config.yaml
init_std_o: 0.0
warmup_steps: 200
final_lr_fraction: 0.1
batch_tokens: 131072
Each number is 50 + 15 x the weight over its row's rms, rounded and kept within 0 to 99. Layers, rows and columns count from 0. The size before them is the row's rms in percent of the matrix's.

# layer 11 MLP up, 1280x256, rms 0.235, rows 925-1138, columns 128-159
111:50 34 47 41 62 47 62 56 42 70 23 45 53 51 39 53 45 48 18 58 69 44 29 39 47 55 44 33 44 43 85 50
100:45 31 56 38 53 63 73 65 53 79 39 40 26 58 54 40 53 33 31 34 27 77 58 36 39 57 47 69 42 36 38 59
096:56 77 40 39 19 57 47 47 72 47 70 66 49 47 49 21 56 65 40 42 37 36 54 54 66 39 37 47 50 55 52 64
101:48 38 47 39 95 55 56 27 35 64 35 64 65 66 52 30 43 29 47 62 27 24 59 43 49 33 82 29 67 57 37 58
099:38 26 59 39 52 60 36 45 52 34 45 48 48 63 58 63 82 60 24 59 45 42 50 60 64 19 59 73 40 34 53 73
092:23 40 23 56 64 51 59 44 34 49 35 96 37 39 38 30 61 30 70 41 51 70 68 57 69 25 48 57 36 41 45 58
101:55 60 27 63 48 31 43 52 75 56 73 32 56 47 54 24 78 41 43 37 50 33 51 62 39 46 05 47 34 56 23 72
099:66 21 36 36 33 30 86 51 56 61 30 52 61 52 46 31 56 55 36 65 84 42 61 67 77 61 45 40 32 39 38 56
097:00 32 31 46 56 59 55 29 22 56 44 63 72 76 65 36 20 46 54 50 56 42 47 35 65 55 48 58 53 48 23 59
098:55 38 47 64 56 44 33 67 32 80 58 49 52 57 45 48 78 27 48 45 42 40 57 76 49 53 51 54 51 43 32 61
104:61 31 54 76 40 39 44 22 49 01 66 51 67 42 46 31 77 40 33 77 60 30 53 55 49 28 66 66 39 55 31 56
103:62 61 54 33 33 31 53 49 45 32 45 30 26 24 37 65 29 43 49 44 39 67 71 23 54 51 54 48 77 64 58 57
106:40 80 63 20 38 47 60 34 33 54 31 22 64 59 44 45 42 61 77 45 69 51 59 48 62 40 55 52 30 64 32 40
099:67 56 23 59 65 53 79 18 52 63 45 50 46 47 45 44 58 59 54 56 47 57 45 40 32 63 48 78 48 52 47 36
099:46 60 47 67 42 50 45 54 57 58 29 26 48 54 59 50 42 61 32 46 37 67 59 82 30 35 53 50 58 79 45 58
098:42 65 63 62 35 62 54 71 42 44 56 61 29 40 66 43 56 42 37 50 48 62 36 88 49 64 62 43 60 56 31 83
106:24 19 46 46 45 57 22 63 48 32 51 76 49 34 54 30 77 37 65 74 18 24 45 76 60 24 41 64 46 30 37 52
101:30 78 43 46 38 55 43 38 42 38 63 43 54 58 56 59 62 61 48 46 46 48 60 31 56 39 72 45 95 41 31 51
100:54 36 65 29 66 42 31 49 38 49 49 55 45 62 49 61 74 33 72 40 51 37 35 54 49 69 59 33 71 62 28 37
111:25 96 35 50 74 28 51 32 28 18 51 24 52 31 53 52 53 47 61 33 60 53 34 45 42 56 41 65 20 65 54 47
105:53 55 28 54 46 36 45 58 40 56 64 62 42 56 31 32 46 57 41 50 33 45 76 23 51 44 62 61 51 32 52 55
098:50 59 48 43 52 68 52 25 78 30 38 58 46 43 51 32 52 60 47 57 37 72 75 38 61 42 26 41 42 69 52 25
105:69 46 71 54 29 65 45 50 36 64 49 47 37 51 65 33 44 46 32 78 42 47 74 48 47 66 38 22 66 39 67 43
109:61 40 24 53 68 25 52 45 56 39 49 29 61 65 42 38 49 32 41 81 43 49 58 61 56 61 21 64 63 52 60 42
101:48 66 64 62 44 50 66 35 46 35 38 60 57 14 60 40 68 72 51 39 44 33 36 52 71 47 55 34 58 32 46 50
107:56 60 46 38 36 59 42 73 55 38 84 41 16 56 51 54 28 64 64 61 31 43 43 49 59 51 37 55 69 70 81 65
098:51 39 52 70 71 82 41 70 14 57 69 94 35 50 45 72 61 59 55 58 34 33 69 53 33 70 50 40 57 55 26 54
096:42 51 35 32 86 51 68 50 42 64 83 46 49 40 28 42 43 39 47 40 60 70 57 51 09 55 64 58 55 38 57 73
095:34 38 47 29 49 65 40 49 62 29 49 83 44 68 61 58 39 46 42 41 48 53 47 51 49 56 56 58 38 59 62 38
094:28 40 26 32 49 58 49 59 63 54 59 42 52 31 48 46 40 73 55 45 55 30 59 58 53 35 57 26 41 46 35 56
100:47 45 50 55 58 51 64 57 26 54 50 60 62 90 40 62 77 45 55 47 71 46 68 28 45 73 32 37 29 37 55 64
111:40 78 48 41 46 52 61 36 80 61 45 39 52 53 68 51 56 81 52 55 51 55 47 68 74 23 58 52 43 59 29 57
104:45 28 47 50 75 65 57 50 62 23 61 52 57 44 27 46 45 56 48 52 60 72 49 40 46 71 41 52 51 34 35 40
094:57 16 39 36 58 31 46 67 51 26 63 22 38 54 50 65 32 21 58 66 57 25 33 56 35 33 39 20 50 67 69 76
105:50 40 54 51 25 48 65 63 56 45 72 50 54 38 48 26 48 43 64 68 43 51 43 37 50 53 56 41 85 32 62 52
084:60 53 56 58 41 41 74 47 55 55 43 37 62 56 47 56 60 38 38 50 60 68 42 42 41 77 44 47 27 69 27 73
090:32 31 60 42 36 48 69 45 70 25 37 62 49 62 50 42 84 25 50 42 58 40 48 68 41 40 31 21 53 54 77 66
101:43 66 15 23 62 32 67 52 31 38 50 28 22 72 46 73 53 56 51 58 36 56 57 67 64 37 59 53 44 52 47 51
098:65 53 46 62 56 60 51 44 63 43 49 22 62 53 53 51 39 08 49 51 38 39 34 65 62 44 51 48 29 42 55 53
105:39 62 35 52 81 42 42 53 77 55 29 53 56 62 34 37 44 45 50 50 20 49 61 45 57 48 46 54 63 68 32 42
104:76 50 59 30 63 44 36 42 36 59 56 45 45 34 39 38 47 32 54 25 46 89 36 28 53 62 51 51 60 37 56 56
099:70 70 44 60 54 40 49 38 26 51 62 36 22 33 58 41 33 49 33 29 67 79 59 47 38 59 57 49 63 76 38 42
100:48 23 41 48 30 41 67 63 45 43 58 77 48 74 62 82 31 52 55 24 49 42 57 38 45 55 70 56 38 46 55 31
100:53 40 35 28 64 71 76 61 56 64 37 67 33 43 47 53 37 48 39 23 91 39 43 51 56 53 64 45 31 62 61 35
098:72 35 45 47 48 56 55 50 61 56 30 58 91 35 03 33 40 51 66 62 49 44 52 72 44 36 33 70 35 68 47 66
079:41 71 54 70 50 32 42 69 35 64 67 53 56 49 67 35 59 58 75 36 68 52 80 36 47 31 33 29 41 77 53 75
087:59 54 38 38 57 49 74 51 61 41 67 66 60 14 47 50 33 31 52 55 77 55 70 51 67 64 77 35 62 32 59 54
097:60 50 48 48 59 59 46 63 32 28 40 51 48 14 41 23 42 20 29 66 51 47 20 43 59 55 58 39 44 43 34 66
101:47 53 46 53 73 53 53 25 39 41 30 34 23 62 69 11 94 56 63 41 54 51 56 51 56 40 36 71 59 59 47 48
102:55 55 52 51 39 47 40 28 52 32 58 72 63 37 38 73 61 43 48 74 46 34 55 48 30 49 14 42 62 48 41 42
097:56 52 27 65 83 36 57 74 64 39 54 30 37 32 30 54 52 52 48 23 65 53 52 60 50 29 56 73 46 23 39 36
103:38 37 78 53 63 71 56 72 56 36 54 24 34 79 34 39 53 28 67 49 44 10 84 33 53 49 49 53 53 43 35 40
104:25 58 64 50 59 74 46 58 35 54 75 68 39 45 66 41 44 50 55 40 75 35 78 49 39 57 60 72 55 18 59 25
089:53 50 38 38 56 50 57 44 37 71 51 85 56 62 60 54 72 43 40 51 59 25 45 55 56 65 51 33 31 55 64 40
099:53 71 46 34 80 59 45 32 82 44 45 51 45 65 54 59 51 31 37 41 53 40 49 64 46 66 66 27 43 43 30 55
098:58 41 68 55 30 38 58 62 58 34 50 65 67 76 47 48 49 42 20 38 43 40 56 41 69 52 76 69 62 29 32 34
085:29 30 69 50 69 39 36 76 47 36 52 56 48 64 58 53 30 52 55 54 49 59 43 52 46 61 37 69 32 58 62 44
119:48 34 18 56 47 46 77 51 28 83 22 33 53 73 47 79 44 60 33 55 53 45 43 56 90 60 35 81 69 54 52 65
109:68 59 52 28 35 50 34 50 35 58 49 33 36 62 41 44 45 54 60 85 61 17 52 53 60 31 60 58 51 30 48 56
109:56 42 39 41 46 50 86 32 34 48 45 51 50 34 58 42 40 57 26 23 56 40 51 45 60 45 49 68 72 48 45 60
103:32 70 31 42 41 59 52 57 39 43 63 52 48 70 31 51 53 54 42 60 74 56 54 45 58 59 56 50 45 75 70 37
090:50 34 55 52 62 45 75 47 31 40 41 38 43 59 68 48 72 38 55 41 52 44 59 60 76 46 52 48 57 53 40 35
094:73 47 41 38 39 51 41 62 67 74 28 65 42 40 56 60 31 38 47 57 85 69 37 64 57 43 23 26 51 45 70 64
105:46 42 49 70 52 44 56 48 59 35 34 55 49 73 43 46 51 47 46 42 31 36 65 43 62 48 52 48 81 61 11 37
101:41 44 17 36 49 51 47 53 40 43 20 48 67 51 31 67 47 43 27 56 42 40 45 51 56 63 37 31 49 53 71 53
086:21 44 54 63 33 59 70 42 56 41 46 57 47 56 33 59 32 27 74 54 33 19 32 44 53 41 50 61 52 73 48 52
108:51 73 72 48 26 48 90 64 66 38 58 67 41 59 24 54 56 58 36 53 75 57 54 20 64 55 56 47 20 40 41 62
109:28 49 41 53 62 54 66 32 41 72 49 48 59 69 53 73 49 67 45 45 39 52 61 34 37 40 45 67 45 32 74 48
104:38 57 37 51 53 86 71 55 43 22 76 66 47 39 31 45 64 58 28 38 53 42 37 45 77 37 51 35 58 41 46 62
104:52 22 71 61 37 56 53 58 50 69 63 35 45 47 42 85 14 74 58 37 65 21 48 55 55 69 57 35 40 51 52 36
105:39 47 25 57 55 50 52 42 48 58 62 63 65 47 49 56 47 47 35 55 44 58 49 35 59 74 49 79 70 34 68 38
102:46 53 62 34 33 44 78 56 32 42 61 34 56 41 39 55 64 38 15 43 55 52 37 53 50 31 39 47 67 14 33 14
102:55 79 32 72 32 04 57 55 68 40 52 53 48 51 43 58 47 50 71 37 46 32 58 15 94 66 37 21 67 57 43 42
090:37 38 54 45 56 51 49 49 62 51 51 36 58 67 27 62 45 27 58 55 55 67 59 60 42 19 46 47 64 72 63 78
093:29 50 65 45 62 59 55 56 57 52 53 65 43 52 50 35 35 47 56 61 34 48 41 50 56 77 18 27 36 55 56 52
096:39 46 95 42 42 51 41 72 53 51 64 57 72 32 52 53 45 72 54 61 43 41 62 38 35 60 46 62 52 57 67 38
101:47 44 50 50 43 53 64 37 42 74 51 49 53 45 35 50 45 67 46 51 49 31 61 96 14 22 68 53 35 33 59 59
093:41 38 41 39 41 53 54 46 58 33 50 61 31 51 45 59 78 58 39 49 76 45 40 48 42 69 37 58 22 43 47 34
093:43 36 55 75 71 47 65 35 28 42 15 48 48 47 66 55 52 50 55 40 50 39 43 70 59 45 48 38 57 42 55 72
107:50 46 34 32 63 76 59 47 65 49 41 30 57 62 27 43 52 44 48 51 07 62 55 39 44 52 76 08 55 49 41 50
095:45 39 59 44 42 50 72 60 52 20 42 56 61 54 45 60 60 39 66 70 25 43 43 17 49 47 57 63 68 54 32 41
091:45 21 25 53 40 23 51 56 52 41 50 27 39 80 66 43 48 52 76 73 53 52 34 45 28 52 63 25 75 62 41 46
113:13 36 44 67 62 76 55 77 52 39 83 38 73 43 46 50 48 41 48 51 48 53 44 44 39 63 43 55 48 67 62 42
098:38 48 49 44 68 48 58 55 50 68 35 66 50 53 45 56 57 25 53 53 61 37 53 61 29 77 60 65 15 34 80 32
095:53 58 55 56 58 13 25 60 12 38 54 41 60 52 46 39 51 58 47 39 44 62 53 32 62 85 29 20 69 53 62 23
117:34 34 46 65 34 49 61 50 44 48 62 53 68 59 35 27 47 60 57 30 56 20 64 27 65 37 60 86 31 51 47 33
089:47 33 44 65 54 49 71 41 63 48 54 41 34 24 55 37 51 40 33 40 53 51 60 76 45 60 43 54 32 60 50 66
102:51 63 54 41 33 41 55 77 49 69 71 37 32 57 46 49 42 32 69 35 47 48 62 67 33 40 57 63 62 69 55 34
108:42 57 42 63 46 55 42 44 69 33 47 47 46 66 57 55 27 50 64 42 55 63 63 58 45 44 45 45 15 43 38 51
098:54 33 52 36 57 43 48 39 44 30 64 56 45 53 48 52 57 73 60 48 39 55 54 62 70 63 33 64 61 55 43 31
096:29 44 42 39 28 61 40 57 77 26 19 62 47 46 63 60 69 42 43 62 52 44 57 41 64 53 63 28 54 47 49 22
108:12 42 47 52 79 71 65 58 59 34 46 59 36 45 41 63 72 55 35 67 38 47 22 50 47 44 59 39 50 37 65 62
104:49 29 45 50 58 46 29 44 55 72 48 35 56 46 44 25 74 64 13 47 54 54 43 59 48 43 71 44 63 38 82 32
089:60 48 31 38 50 30 57 52 52 55 82 49 59 45 71 49 59 46 36 48 60 63 44 43 49 50 54 44 40 73 36 63
105:46 63 65 37 62 33 51 44 31 33 68 50 38 44 44 89 43 61 46 59 56 43 49 44 51 39 37 70 68 59 69 21
099:62 54 60 57 60 09 67 15 59 68 70 43 62 58 25 51 50 48 31 34 40 48 53 33 43 56 32 32 38 40 43 38
096:73 62 73 33 49 42 42 73 29 59 59 47 73 51 69 38 40 47 49 45 57 41 60 73 41 40 73 72 78 63 70 44
099:62 62 38 67 56 58 64 61 64 06 49 95 35 42 47 62 37 51 39 60 40 43 54 66 51 31 63 39 61 51 38 49
112:71 44 15 54 49 44 64 55 50 71 42 56 52 57 63 61 36 48 37 55 52 55 43 46 60 38 38 75 74 59 47 42
099:52 55 42 45 40 36 50 23 49 51 64 54 36 89 37 61 77 44 55 28 48 49 82 42 44 34 51 61 57 55 31 48
093:49 51 52 60 80 55 65 85 52 29 34 38 00 60 39 54 38 16 72 39 60 52 61 69 56 53 26 34 46 55 45 48
104:24 39 57 44 47 44 62 28 35 72 59 88 66 48 36 56 51 46 56 55 42 60 32 65 53 68 45 42 59 44 47 48
103:24 55 60 36 53 54 64 53 39 52 43 77 36 48 54 48 22 56 24 61 44 46 67 81 40 44 47 52 81 40 52 66
095:36 42 53 71 54 61 64 45 11 56 15 59 70 36 41 76 59 42 55 64 49 56 70 34 41 67 35 31 55 78 51 34
089:42 44 47 55 40 56 34 40 52 50 43 61 45 43 34 55 25 19 62 48 15 35 54 45 73 36 13 18 44 27 67 45
101:60 30 53 37 45 66 48 55 38 41 67 31 41 45 40 40 77 33 07 77 43 02 37 76 30 56 56 33 49 27 53 60
097:57 31 53 42 24 41 68 37 66 46 23 47 55 48 27 24 58 58 42 60 55 49 34 47 51 87 56 42 63 63 63 55
106:43 56 70 29 51 44 57 56 31 16 30 50 81 65 49 32 75 13 70 32 33 61 39 60 47 76 50 70 41 60 57 34
105:47 63 50 42 42 32 53 67 51 69 11 76 45 49 67 56 32 48 42 64 61 30 60 66 40 44 37 54 58 50 36 52
098:38 69 50 42 61 61 50 41 49 34 58 68 58 51 46 58 62 37 36 54 68 54 45 50 34 52 92 78 60 07 38 69
099:58 56 75 68 60 36 62 51 37 60 44 54 09 60 46 59 39 47 51 17 72 16 52 60 45 42 41 34 66 57 48 64
092:42 44 55 56 66 68 40 58 66 44 63 76 12 67 48 59 47 41 60 68 64 48 62 39 65 49 34 37 57 64 57 46
102:59 29 49 38 65 50 64 56 38 76 38 37 72 50 65 33 56 62 43 31 56 43 68 50 32 43 64 52 30 56 68 48
093:50 64 35 47 05 34 43 64 37 47 58 66 43 67 52 47 64 39 11 48 38 71 45 10 68 49 47 38 56 64 53 45
093:51 66 73 32 42 30 66 49 36 32 23 79 11 79 73 39 54 87 53 43 62 71 71 42 41 57 25 61 78 70 50 68
091:32 29 66 36 56 18 68 42 31 41 70 31 31 47 16 35 53 36 40 61 36 63 38 52 68 68 46 39 62 59 39 57
111:25 43 60 43 78 67 59 51 49 57 57 29 31 43 33 58 26 51 61 53 32 21 83 46 29 51 44 48 64 53 58 77
099:23 73 57 28 43 39 48 47 55 39 44 52 14 68 64 57 52 33 80 47 33 41 41 72 67 72 44 56 32 30 52 49
102:60 71 58 28 76 58 58 55 44 58 46 51 31 59 49 82 49 59 74 45 43 24 41 43 52 30 64 54 30 29 55 44
089:23 62 50 52 52 65 51 33 29 21 46 61 28 69 41 48 51 46 60 71 49 46 27 52 62 85 30 69 57 45 59 65
105:35 57 42 56 66 22 53 49 47 43 38 45 36 52 40 38 67 40 43 81 54 62 52 65 68 60 21 50 74 44 23 28
100:39 68 22 29 37 78 45 60 29 43 56 50 61 47 46 56 59 53 58 46 42 65 58 70 63 62 55 62 53 65 41 44
103:35 57 54 45 52 39 59 46 68 62 75 44 58 53 45 56 58 35 52 34 28 14 60 49 43 64 54 53 61 72 66 47
116:33 49 38 62 47 68 69 67 27 51 66 50 11 52 53 44 32 66 41 62 29 53 24 32 22 50 50 55 39 44 62 36
105:50 47 29 36 54 56 29 38 43 46 36 70 48 36 31 64 42 51 55 56 79 53 44 34 50 68 29 35 63 55 28 60
103:46 31 51 48 68 35 53 59 59 71 36 64 69 31 37 60 43 47 60 55 41 43 44 72 49 91 28 61 45 61 50 47
105:40 28 38 55 46 29 58 68 43 53 60 60 49 51 33 53 47 44 57 34 55 13 61 64 63 40 46 47 51 62 60 42
108:64 44 51 45 52 82 75 70 52 66 33 51 59 50 53 46 88 27 41 81 33 49 51 34 42 21 39 53 49 62 51 76
105:68 39 56 48 49 41 53 40 55 59 58 28 36 43 18 74 46 32 30 29 52 50 37 59 70 36 30 51 44 35 37 38
099:58 62 35 61 60 40 29 58 52 39 35 44 72 25 73 47 20 45 59 74 09 46 44 69 49 60 53 39 42 14 46 53
095:43 56 49 66 25 85 51 63 38 41 60 80 44 46 30 07 57 68 44 50 43 39 38 78 83 31 75 32 71 40 48 49
106:46 58 27 72 42 31 25 52 24 48 30 52 57 68 35 73 64 43 56 50 50 46 44 52 41 47 62 78 52 54 51 36
104:44 46 57 62 76 39 81 45 66 68 61 60 46 44 37 72 41 56 24 33 56 41 23 55 53 32 46 78 33 50 74 34
105:56 74 41 42 60 45 54 40 42 27 45 46 38 57 68 24 28 47 25 50 19 58 42 78 43 27 66 32 31 19 33 54
106:32 20 45 56 56 54 54 23 46 72 57 35 60 69 46 63 59 46 60 80 39 36 62 67 70 39 40 32 30 46 48 33
102:36 55 46 66 50 77 48 54 77 42 38 53 75 65 37 38 49 49 50 61 33 70 33 71 44 73 62 72 56 18 56 45
106:58 33 35 52 77 67 54 34 56 25 51 49 94 46 63 64 53 48 74 97 42 41 47 43 75 49 73 37 65 52 47 36
104:41 55 40 55 48 41 68 18 69 43 72 38 56 52 47 57 37 40 38 61 41 34 60 68 61 56 71 59 20 54 60 58
100:60 38 33 30 46 37 71 53 53 44 27 61 45 50 42 41 56 45 54 59 55 55 49 58 59 64 24 50 47 60 27 50
102:53 68 63 64 79 57 59 33 58 38 72 58 54 52 47 60 41 38 60 53 53 64 54 58 83 39 60 60 54 38 42 48
096:55 55 49 71 81 19 33 23 57 68 52 52 45 48 35 60 50 68 51 78 59 56 49 55 49 40 70 70 49 68 56 64
099:36 68 55 43 35 51 45 39 40 73 56 54 40 32 66 27 50 47 35 54 65 44 43 38 59 70 49 56 69 49 43 64
107:52 44 50 60 52 62 49 49 44 70 74 54 52 30 41 44 41 44 55 75 51 60 48 48 59 45 34 57 41 44 41 43
098:37 31 34 40 30 47 40 71 55 62 50 66 37 43 44 36 45 58 61 38 63 54 65 50 44 27 50 51 64 85 36 52
098:23 63 69 58 12 47 52 49 62 47 43 54 38 69 30 57 56 41 58 36 53 35 45 54 50 54 54 76 56 31 43 39
098:47 66 33 49 74 50 59 05 34 80 66 93 31 49 41 51 43 58 99 51 71 69 25 43 81 63 56 32 74 24 47 66
100:48 55 56 40 56 46 80 52 41 63 44 91 50 47 44 65 57 62 69 44 77 62 65 52 47 54 91 57 54 81 38 34
107:41 53 26 40 38 34 77 49 66 34 57 48 35 76 38 48 61 49 65 56 56 53 36 67 70 59 47 29 32 33 34 17
102:27 75 70 40 46 34 52 64 55 21 55 49 49 39 43 50 44 37 33 89 64 20 42 65 54 67 56 58 39 66 62 22
095:35 53 42 20 67 50 56 46 33 33 44 53 49 56 27 71 32 55 50 47 66 65 34 59 41 45 37 56 51 44 49 70
101:28 59 66 55 52 64 69 53 64 66 55 33 65 48 38 42 43 62 55 21 56 58 60 35 76 54 53 36 39 40 53 64
100:52 47 60 63 33 69 65 87 47 52 55 76 51 60 38 46 66 47 61 23 68 57 41 50 57 72 75 59 49 47 58 32
099:78 67 66 41 28 66 50 57 65 56 48 71 51 57 34 80 37 68 68 40 33 41 32 53 45 39 27 54 48 75 43 67
105:48 54 42 74 40 64 72 40 50 28 69 60 63 34 44 56 39 18 33 56 53 73 39 40 38 58 58 50 21 43 73 52
103:41 28 54 47 53 72 69 49 53 48 40 25 51 47 82 46 45 39 38 44 53 43 30 57 49 45 30 53 29 39 65 61
102:41 51 56 35 71 28 47 54 74 54 23 57 56 59 30 55 58 35 65 68 25 23 59 54 69 54 33 52 65 79 44 71
091:50 35 52 37 55 77 62 50 41 42 41 60 35 68 37 52 46 42 58 45 72 70 44 52 45 58 35 59 50 62 47 55
101:40 67 55 43 72 34 65 42 25 56 52 33 62 45 55 15 39 62 36 64 58 65 51 40 54 42 54 36 39 24 40 64
096:42 43 58 58 71 52 62 00 64 53 26 46 38 72 35 52 52 37 53 62 51 56 97 59 71 24 46 41 47 40 45 69
100:52 14 41 62 42 13 72 52 51 33 48 44 65 13 52 42 47 48 48 45 74 62 26 51 63 53 56 66 33 49 75 34
107:39 26 66 25 53 45 47 65 53 62 25 09 53 53 24 54 36 15 38 69 29 50 47 30 49 37 49 43 49 44 54 53
096:50 59 40 67 54 36 72 60 34 43 70 35 75 42 57 69 50 46 28 50 38 36 48 74 62 62 47 46 46 45 56 53
088:35 24 59 57 42 40 50 56 55 49 70 58 43 52 46 47 66 46 71 49 63 71 74 58 58 37 88 62 49 70 64 40
103:63 49 44 56 30 48 32 71 60 42 42 39 48 32 39 73 21 58 32 58 45 18 54 65 41 44 26 71 46 32 86 68
103:48 65 41 48 43 41 38 63 46 54 64 33 14 59 56 52 51 72 34 39 18 43 56 36 39 37 70 39 70 40 53 34
106:61 17 61 69 44 48 54 37 30 33 70 37 39 73 36 69 48 36 31 42 81 73 29 67 61 45 30 54 60 50 61 64
097:39 57 49 13 58 33 17 28 58 65 56 27 32 58 60 42 44 56 34 56 72 61 61 34 48 43 52 61 41 58 40 74
101:51 52 50 55 38 42 66 33 77 42 36 48 64 82 43 36 95 38 30 61 44 56 49 56 54 68 31 72 64 48 55 69
106:64 66 53 35 70 29 30 55 28 65 44 32 21 70 52 48 66 71 51 45 40 59 42 25 59 44 44 62 68 70 32 58
091:59 42 74 73 63 26 38 54 62 41 51 32 40 62 57 32 30 59 62 59 33 59 52 50 32 53 69 57 65 63 49 30
109:43 63 76 59 31 74 80 48 41 48 67 44 47 54 65 65 53 68 56 26 44 19 75 36 29 40 48 51 34 36 73 59
097:33 43 18 42 61 78 53 57 68 44 83 33 42 43 80 54 42 44 53 44 38 40 69 67 59 58 46 70 55 53 67 63
098:30 12 35 54 55 48 49 34 46 46 36 23 42 60 54 30 59 47 25 71 46 68 63 36 37 47 58 36 52 49 14 47
100:36 58 55 55 44 21 38 27 37 53 45 73 35 37 36 11 37 32 34 50 44 57 59 55 48 68 55 80 28 25 64 60
094:62 57 60 45 46 45 58 48 27 44 49 50 51 47 67 61 37 01 44 68 52 29 85 51 60 77 52 12 17 44 53 71
105:35 44 60 39 24 34 45 54 31 41 43 71 47 50 37 27 48 39 65 71 41 16 75 76 36 77 60 07 61 58 54 49
098:54 71 72 44 41 48 64 73 31 48 35 21 73 69 65 56 46 42 15 20 38 57 47 48 49 88 81 49 44 80 59 33
106:58 60 65 60 51 27 52 45 46 45 56 36 27 53 61 46 56 60 30 60 53 65 58 55 33 26 74 71 54 49 43 41
091:82 57 70 81 65 14 48 52 61 27 37 33 56 50 55 40 64 34 50 68 49 50 61 29 68 57 57 50 56 48 30 51
094:48 54 49 24 41 49 47 56 63 61 58 58 26 34 52 59 53 55 48 49 72 32 55 50 70 63 68 26 29 50 23 53
103:53 32 46 47 30 39 60 33 35 86 76 67 61 56 32 61 62 69 57 43 71 50 35 44 40 81 47 72 19 44 34 47
106:44 45 46 55 37 72 40 57 51 17 32 44 78 34 35 51 32 09 60 67 39 64 35 64 59 55 33 46 39 39 57 43
094:40 36 59 66 63 47 60 31 21 60 64 63 54 44 50 60 40 75 40 65 51 49 13 60 48 60 37 65 68 63 50 54
099:34 51 63 73 75 25 81 46 57 38 62 35 75 29 75 60 60 45 54 49 43 38 27 29 58 82 38 37 46 60 32 45
098:48 47 55 43 69 69 49 59 56 17 52 43 55 42 64 64 57 41 53 74 41 50 33 53 41 43 87 76 61 54 35 40
103:57 56 61 41 52 66 38 31 46 54 44 68 77 49 63 47 45 57 43 61 54 62 47 39 66 57 50 37 92 51 33 59
100:67 50 47 60 73 57 43 52 39 50 62 37 62 55 50 54 47 41 42 28 41 32 57 42 39 23 79 34 50 62 41 40
108:54 37 48 38 16 23 46 63 26 71 55 15 59 42 61 41 51 33 53 37 52 22 54 81 42 42 38 39 46 46 72 53
108:61 39 55 49 74 27 61 52 31 46 32 48 44 88 41 51 40 40 38 34 52 45 44 43 42 55 52 39 62 32 59 32
102:92 57 77 35 45 43 60 67 78 41 67 57 48 69 46 24 57 37 55 62 19 58 41 20 32 57 50 55 36 68 71 40
099:63 52 28 66 51 50 50 47 39 52 39 60 46 56 48 45 43 49 26 36 28 26 35 28 53 41 56 88 48 57 65 25
095:37 36 40 35 62 57 45 51 52 50 42 56 29 46 43 62 05 63 72 50 49 67 44 72 45 62 47 48 66 54 52 28
106:41 72 73 18 27 39 53 75 44 36 48 50 32 55 47 67 29 43 46 60 56 54 54 53 76 60 48 83 71 72 48 59
100:46 47 52 31 46 52 50 81 34 36 56 63 58 48 57 63 38 52 40 31 39 48 45 25 67 72 29 53 60 47 41 53
097:50 30 66 41 55 64 47 52 53 49 50 46 55 38 34 38 35 46 60 34 51 63 35 65 54 64 46 64 61 49 38 43
101:40 38 39 47 33 49 69 53 70 65 50 20 56 64 45 34 65 68 32 34 58 56 44 47 37 47 67 88 65 55 88 61
089:55 40 57 61 48 47 59 16 32 64 60 71 59 61 62 51 53 66 61 36 45 35 79 62 50 79 58 50 70 62 60 63
098:47 70 45 51 61 29 55 65 33 74 58 49 61 63 50 51 48 29 36 58 59 40 45 60 58 67 47 36 31 66 54 70
096:60 47 59 54 30 37 66 59 36 54 68 61 27 38 47 56 45 44 54 30 62 42 60 52 40 67 53 49 55 44 64 56
096:50 26 41 57 42 43 62 61 47 36 51 57 59 66 36 48 69 47 70 20 28 42 62 35 28 56 54 14 35 60 43 66
098:51 27 40 21 22 48 43 38 35 50 44 30 34 62 59 47 34 68 60 29 53 54 34 62 56 35 50 63 59 33 63 61
105:40 50 79 56 31 49 68 63 57 61 57 34 36 28 64 20 54 51 16 60 49 44 78 55 36 30 65 29 72 24 74 66
092:43 52 57 59 45 38 42 32 62 56 37 61 38 64 58 49 49 42 34 76 21 58 66 52 47 17 97 50 60 73 35 35
103:51 41 51 44 40 61 44 30 71 65 42 63 46 78 59 57 53 38 68 35 17 66 48 63 57 11 43 89 61 47 52 54
096:49 60 59 43 68 51 51 49 49 48 40 47 21 36 42 16 50 37 41 61 55 76 62 32 65 76 38 44 46 57 29 56
099:52 54 29 50 67 39 43 32 41 42 41 67 40 36 49 05 48 73 38 38 57 21 55 64 59 31 64 57 60 40 45 75
099:40 71 40 77 38 59 49 26 77 40 35 63 47 33 43 56 60 51 39 66 61 73 85 71 42 49 26 51 66 39 64 43
101:47 51 38 41 41 32 61 51 75 63 60 50 62 52 42 42 57 68 45 50 17 43 42 58 40 55 48 58 60 39 37 83
095:59 63 59 60 49 43 46 48 25 38 50 36 45 53 40 07 53 49 72 68 64 84 34 34 81 35 48 41 48 55 45 57
094:43 46 43 55 67 25 69 82 50 51 54 30 62 56 27 73 60 27 35 34 78 18 68 62 56 30 43 43 58 53 53 53
100:46 56 56 28 77 36 52 31 57 79 18 53 51 52 16 16 49 71 44 53 44 21 74 49 47 60 46 54 42 34 40 42
102:57 53 51 56 70 46 41 83 51 60 48 54 65 39 54 30 37 47 34 27 50 28 61 44 79 23 55 47 37 91 60 73
100:63 36 47 47 61 75 42 51 51 75 58 67 63 48 20 49 47 38 64 49 57 51 46 69 56 15 47 60 53 43 42 43
103:56 45 60 32 65 87 64 52 48 45 26 25 55 49 16 45 71 29 47 54 58 30 57 33 84 67 35 49 67 48 27 24